config = dict(
    n_layer=9,
    activation='swiglu',
    norm_eps=1e-06,
    bias='none',
    init_std_qkv=0.0253,
    beta1=0.9,
)
Each number is 128 + 24 x the weight over its row's rms, rounded and kept within 0 to 255. Layers, rows and columns count from 0. The size above them is the row's rms in percent of the matrix's.

# layer 6 attention output (transposed), 256x256, rms 0.079, rows 162-167, columns 0-255
size [ 77  73  78  82  77  74]
[[ 68 132 104 104  89 156 116 141  98 101 108 149 121 103 106 117 104 157 122 118 181  92 140 134 113 135 143 168 146 111 143 101 122 154 101 111 146 104 130 133 161 139 139 109 180 188 141 143 113 157  95 150 151 132 181 110 132 128 128 162 141 120 139 114 125 132 136 116 143  84 147 156 151 135 114 169 122 133 167 162  75 148 102 101 124 125 123 152 129 128 128 142 106 161 170 119 147 119 124 152  99  88 143 135 140 129 132 106 131 141 148  88  95 156 101 108  68  92  99 120 126 145 140 105 160 123 130 124 139 141 186 101 147 130 133 127  88 115 132 131 149 122 149  99 110 174 112 124 122 105 115 130 106 129  86  96 146 106 139 142 126 148 145  74 124 102 163 143 150 151 160 166 114 116 164  85  57 119 162 146 133 109 124 150  75 184 133 120 102  90 112  88 126 123 104 158 145  97 142  92 100 116 151  94 122 114 145 152 110 131 116 131 111 137 108 121 130 110 126  92 154 127 148 165 133 133 120 133 131 132 109 190 140  93 126 135 122 112 140 130 107 152 168 105 156 107 108 137 124 155 160 137 112 146 134 134]
 [127 168 129 131 168 136 117 137 165 145 111 115 149 123 122 127 122 118 141 124 159 122 128 130 116 109 143 124 122 115 180 169 112 152  99 178 178 101  87  86 100 122 128 145 154 118  92 121 109 117 145 150 139 139 124 142 135 115 123 100 108 130 114 142 123 152 176 109 100 126 175 172 132 117 118  98 141 159 163 132 145 155 156 147 100 188 167 157 140 100 158 120 119 151  80 135 109 113 148 131 120 152 131 115  84 123 119 112 130 154 109 109 151 133 114 144 153 101 113 114 142 111 119 109 127 139  87 135 167 148 122 142 132  60 137 121  92 149 142 131 157 130 147 100 123 159 123 109 157 130 128 127 130 105 123 143  92 120 119 120 151  86 112 102 121 111 135 148 160 135 121 102 109  84 103 135 149 157 133  75 129 160 108 122  67 137 106 151  89 111 141 136 136 149 127 152 115 100  88 104 144 127 123 134 164 147  81 141 122 127  90 138 143 111 129  95 146 179 169 141 145 134 146 117 139 130 140 126 144  94 109  94 116 141  83 131 144 153 134 137 118 102 123 141 226 141  57  99 156 155 105 129 145 107 138 102]
 [126 108 119 113 132 140  99 127 177 124 129 156 144 154 116 113 141 131 115 113 127 153 135  77 129 152 131 158 136 151 145 141 160  92 128 136 162  98 130  81 130 183 128 117  71 154  91 104 119 128  97 156 149 127 117 113  87 113 125 135 144 104 161 166 117 115 136 155 161 137 100 104 144 170 122 135 148 135 168 114  97 130 128 115 116 123 112  77 102 136 103 125 122 116 151 134 173  98 114 154 169 134 151 116 100 137 110 150 164 151 137  82 144 127 153 138 133  86 135 132 129  88 143 132 138 140 163  92 144 104 178 116 129 132 106 170 114 167 147 160 122 116 126 118 105 130 132 151 141  72 117 122 106 100 143 118 128 117  98 133 160 164 143  96 116  82 110 149 105  91 137 118 117 128 152 132 101 123 163 172 141 144 141 137 115 112 114 107 152  67  73 128 151 114 120 107 125 135 109 124 135 143 105  80 149  89 107 135  92 106 141 143 146 130 143 134 126 174 145  86 120 141 120 208  99 122 105 131 127 140 136 137 148 104 170 117  93 118  73 132 121 181 130 128 154 126 132 126  85 131 149 101  86 102 139 141]
 [113 168 105 144 135  82 143 145 130 148 138 161 154 104 145 127 136  94 121 106 104  93 128 164 102  99  97  71  99 118 146 103  77 109 117 117 199 123 123  82 109 157 133  89  92 147 150 114 110 169 109 139 100 135 148 160 141 151 145 128 118  76 167  94 121 140  98 138 110 148 123  75  73 100 117 140  97 121 144 125 167 116  84 115 125 128 127 135 136 159 130 127 141 102 136 139 171  94 128 135 119 127 141 127 144 154 133 158 118 150 109 153 152 124 166 108 120 122 109 145 160  84 121 119 139 126 110 143 146 158 157 124 105 132 135 179 125 127 169 100 122 133 149 109 115 142 114 152 137 155 119  89  97 120 114  99 155 123 107 125 145 128 155 130 120 120 120 145 115 127 165 137 117  92 135 133  71 143 143 104 145 126 132  92 133 140 162 115  81 133 109 167 164 127 145 163 129 161 120  79 134 171  97 126 157 118 158 114 110 129 127 114 171 114 142  60 176 139 141 145 111 162 135 119 121 107  92 162 129 133 158 103 135  68 124  92 149  93 154 133 165 114 144 128 141 115 152 142 121 137 136 109 134 148 129 126]
 [149 104 163 166 139 116 151 133 154 141 120 120 136 146 121 130 104 108 139 152 129 162 117  90  84 128 126 129 120 133 129  84  88 133 129  99 142 111 144 164 111 157 139 177 116 111 120 133 131  86 134 120  97 113 123 163 147 123 113 100 111 147  84 127 104 143 162 132 117 115 127 131 123 180 133 110 173  87 172 147 105 114  88 129 120  58 147 147 145  91 145  93 101 119 104 145 126 133 164 104 133 102 120 138 131 151 125 144 129 191 146 143  98 144 108 145 123 117  78  86 138 154 167 157 120 149  95 175 141 143 131 125 137 133 101 136 101 142  69 147  93 142 154 125 115  83 149 120  99 103 149 101 125 149 123 156 134 119 119 167 105  80 128 153 170 147 126 141 144 158 132 136 102 189 111  82 137 148 135 113 114 139 138  98 109 117 133 156 114 168 153 117  99 114 127 126 157 113 146 163 141 139 158 154  91 128 141 121 134 131  91  85  71 147 132 149 115 146 109 132 108 164  82 188 139 119 148 129 136 151  97 105 118  95 122 132 141 145 150 123 138 124 107 110 147 135 158 134 121 121 115 123 167  76 124 109]
 [148 130 113 157 127 141 133 112 123 136 114 109 148 143 160 130 124 133 113 148 132 111 178  94 107 126 116 144 178 174 132 119 108 107 128  96 139 160 106 153 142 109 176 123 126 186 143 132  97 133 124 152 103 133 145  76 138 151 106 136 135  95 139 170  81 137 118 119  94  98 161 101  80 151 120 162 116 133 135 123 132  98  94 115 101 131 137 157  99 115 111 121 130 135 114 146 114 168 134 135 153 153 125 155 152 114 169 186 119 130 153 104 155 136  97 120 131 129 140  62 130 142  48 161 132 113 142 158 130 105 135  97 162  98 128 110 154 130 158 130 155 141 125 138 137 160  86 164 151 101 144 102 128 166 107 158  65 102 117 136 175 142 116 103 133 105 156 131 136 113 126 155  80 139 167 146  86 127 144 136 158 114 145 124 123 113 151 101 149 103 104 164 123 177 108 130 161  93 132 164 149 152 144 117 124 139 132 128 200 101 134 121 152 137 125 125 128 162 161  88 110 134 155 127 137 129 144 118 111 113 101 140 133 150 141 160 139 110 104  85 148 175 107 143 144 131 127 131 114  91 149 145 142 128 132 115]]
# layer 6 attention value, 256x256, rms 0.0931, rows 163-168, columns 0-255
size [ 78  82  89  82  80  91]
[[115 142 162 144 120  88 154 119 163 202 131 127 126 159 110 146 106  92 161 126 122 121 121 123 167 122 139 138  52  69 107 135 131  62 131 118 132 129 134  92 170 120 144 143 102 176 133 125 161 131 146 143 118 120  96 140  93 105 117 151 110 176 162 119 111 124 149 126 135  96  76 138 110 123 124 125 140  76 107 114 184 129 135 112  89 140 112 162 109 118 109 119 163  94 186 131 111  82 134 144 113 104 161 129 160 101 133 138 133 134 130 144 107 133 107 123 132 115 135 122 152 149 111 130 133 108 150  87 122 129 116 129 147 143 127 109 144 126 136 163 112 149  97 157 103 109 111  99 141 110 136  80 122 115 136  77 115  85 130 120 168 154 106 129 140 108 114 126 123 128 135 127 133 132 101 118 122 135 109 141  96 102 101  78 111 138 105 130 142 144 112 159  78 162 159 146 105 151  99 166 102  59 156 133 104 146 168 144 119 139 119 118  82 128 112 150 127 157 153 100 124 136 144 142 160 125 142 130 166 143 142 133 150 130 147 136 110 114  75 134 127 111 126 163 123  99 114 118 159 126 189 123 134 154 138 143]
 [134 143 163 119 111 140 120 128 152 128 139 130 137 108 140 127 166  98 151 145 138 149 109 108 128 102 160 122 158 106 110 137  97 121 101  97 128 119 111 119 139 145 102 110 127 122 147 150 150  57 153 129 123 101 124 128 124 146 113  98 106 148 112 105 132 112 103  89 109 124  98 135 147 118 143 150 129 120 117 113  74 156 116 127 121 122 147 103 126 121 109 114 166 134  89 147 137 137 132 127  92 136 117 136  86 110 113 106 108 164 137 132 116 149 110  95  88 135 128 129 106 112 127 170 109 111 124 120 106 125 123 129  95 107 136 171 127 132 118 127 144 140 126 157 109  82 119  85 111 117 123 172  80 109 127 137 120 128 142 162 115  65  63 126  92 167  96  72 141 139 162 127 108 134 126  94  98 130  59  91 103 112  50  83 162 142  82 111  92 127 141 108 112 117 104 113 131 123 126 165 150 102 150  98 134  86 114  96 130 125 124 102 145 112 160 134 146  98 118 109 130 137 138 125 139 154 133 143  83 138 162 131 138 166  89 165 127 186 145 134 105 140 177 162 133 149 162 139 121 131 144 117 175  92 111  85]
 [145 111 158 131 101 140 143  67 123 157 168 125 113 155 140 100 130 157 144 153 130 145 175 103 113  92 157 106 149 159 149 122 128 134 130  86 125 114 115 103 115 106  94 144 113 145 144 147  92 127 145 134 164 114 112 125  79 167 129 112 126 138 133 173 127 133 149  92  99 121 101 119 113 153  80  94 165 172 106 128 148 139 132 106 115 130 109 114 124  99  80 171 168 154 127 142 100 109 121 116 149 163  93 135 137 139 153 160 138 140 158 121 125 138 119 122 151 115 118 145 124 112 121 156 128 105 101 126  86 110 134 119 119 134  88 153 162 112 165 120  81  73  99  83  85 148 128 126 137 163 121 131  65 149 127 121 100 126 122 174 126 137 123 132 142 129 124 138 135 132 163  90 152 112 128 144 103 152 106 161 116 125 116 122 129 142  96 112 148 156 177  94 126 177  86  89  94 158 152 135 133 174 104 111  95 136  93  72 119 168  88 136  91 139 140 134 122 150 110 110 131  78 113 141 122 124 140 154 143 121 123 136 129 177 114  94 143 118 134 144 122  99 124 141 118 140 131 133  80 146 106 115 131 150 156  76]
 [111  69 116 127 114 130 107 157 171 119 105 138 154 192 104 119  92 127 157 145 134  91  79 121 148 135 124 141 156 101 115 156  94 168 126 101 112 150 119 120 108 139 155 148 110 141 135 101 142 184 145 110 145 145 117 161 107 110 144 149 115 118 109 110 135 114 130 119 143 161 147 113 117 116 106 135  97 140 150 148 145 133 131 115 136 127  92 124 126 123  96 143 168 122  52 126 151 133 103 128 146 131 193 119 158 123 143 115 128 132 112 139 128 103 133 150 138 110 150 167 109 142 118 134 147 120 135  74 109 156 137 154 127 123 153  82 113  99 115 177  75 114 126 153 175 119 172 126 127 118 124 123 119 147 131 134  95 133 123 115 116 175 142 135  97 100 139 132 131 118  93 131 126 148 127 151 113 111 171 179 101 131 143 174 107  76 116 106 148 118  86 176 113 104 160 114 152 133 150 169 113 122 171 106 112 117 123 174 145 134 106 134 170 157 171 111 166 181  92 152 118  89 114 117 140 138 139 121 104 155 138 136 146 127 119 172 159  76 117 120 105 144 139 109 132 139 153 123 141 103 162 160 141 140 148 125]
 [130 120 110 104 154 146  95 123 130 130 140 132 117  99 127 110 135 123 169 132 136 128 150 151 159 127 132 124  51 135 152 122 113 105 129 121 141 109 141 125 120 146 108  84 143 181 186 128 143  93 108 145 125 115 134 139 138 136 148 139 129 143 112 115 100 136 109 125 135 101 115  96 119 122 124 116 147 117 125 140  87 128  84 138 119 111 133 145 170 139  64 127 153  95 131 131 160 157 111 141 146 115 170  93 119 103 139 160 103 130 120 137 107 122 145 112 150 166 133 126  77  94  96 137 104 121 138  94 145 155 129 146 139 123 160 136 132 112 143 139 132 163  96 107 138  92 195 111 116 143 123 101 132 120 147 115 132 136 129 129 163  56 118 148 168 154  85  82 192 136 124  65 125 132 116 136 116 113 130 143 124 129 142 146 125 131  97 145 117 113 136 131  97 132 122 123  98 177  81 117 126 101 162 105 120 144 121 163 140 112 125 116 132 110 117  99 108 128  96 174 145 121  85 109  74 148 138 115 140 175 129  98  60 190 146 145  84 109 111 122 104 108 121 121 181 133 125 176 107 168 136 126 130 142 132 120]
 [104 109 111  93 139 113 153 158 117 115 136 150 131 142 100 112 125 127 154 136 141 112  63 151 110 120 123 130 131 153 123 145 130 100 136  96 155  96 108 182  91 134 134 139 114 112  81 117 132  95 118 124 146 110 161 187 123 132 103 124 139 117 135 144 124 141 128 127 138 133 134 119 120 163 148 133 112 138 130 140 128 111 137 168 149  95 121  80 133 141  65 143 136  77 104 105 133 152 108 162 142  94 118 121 104 157 136 136 149  95 105 125 122 133 118  92 106 117 155 122 147 154 136  93 158 136 172  91 133 117  86 124 126  97 115 136 168 111 107 124 115 184 127 138  68 132 131 100 128 140 101 121 113 131 164 105 129 118 145 119 131 104 130 120 116 156 118  97  69 125  97 123 131 167 120 101 204  96 124  99 123 113 142 157 135 139 127 140 134 148  98 151 151 123 135 186 165 118 121  89 156 160 132 162 109 137  85 171 108 118 141  85 161 100 122 101  85 125 143 143 137 149 124 136 108 108  92 115 116 113 196 117  82 131 114 133 146 143  91 183 106 133 121 138 145 113 120 108 127 135 193 117 135 145 139 102]]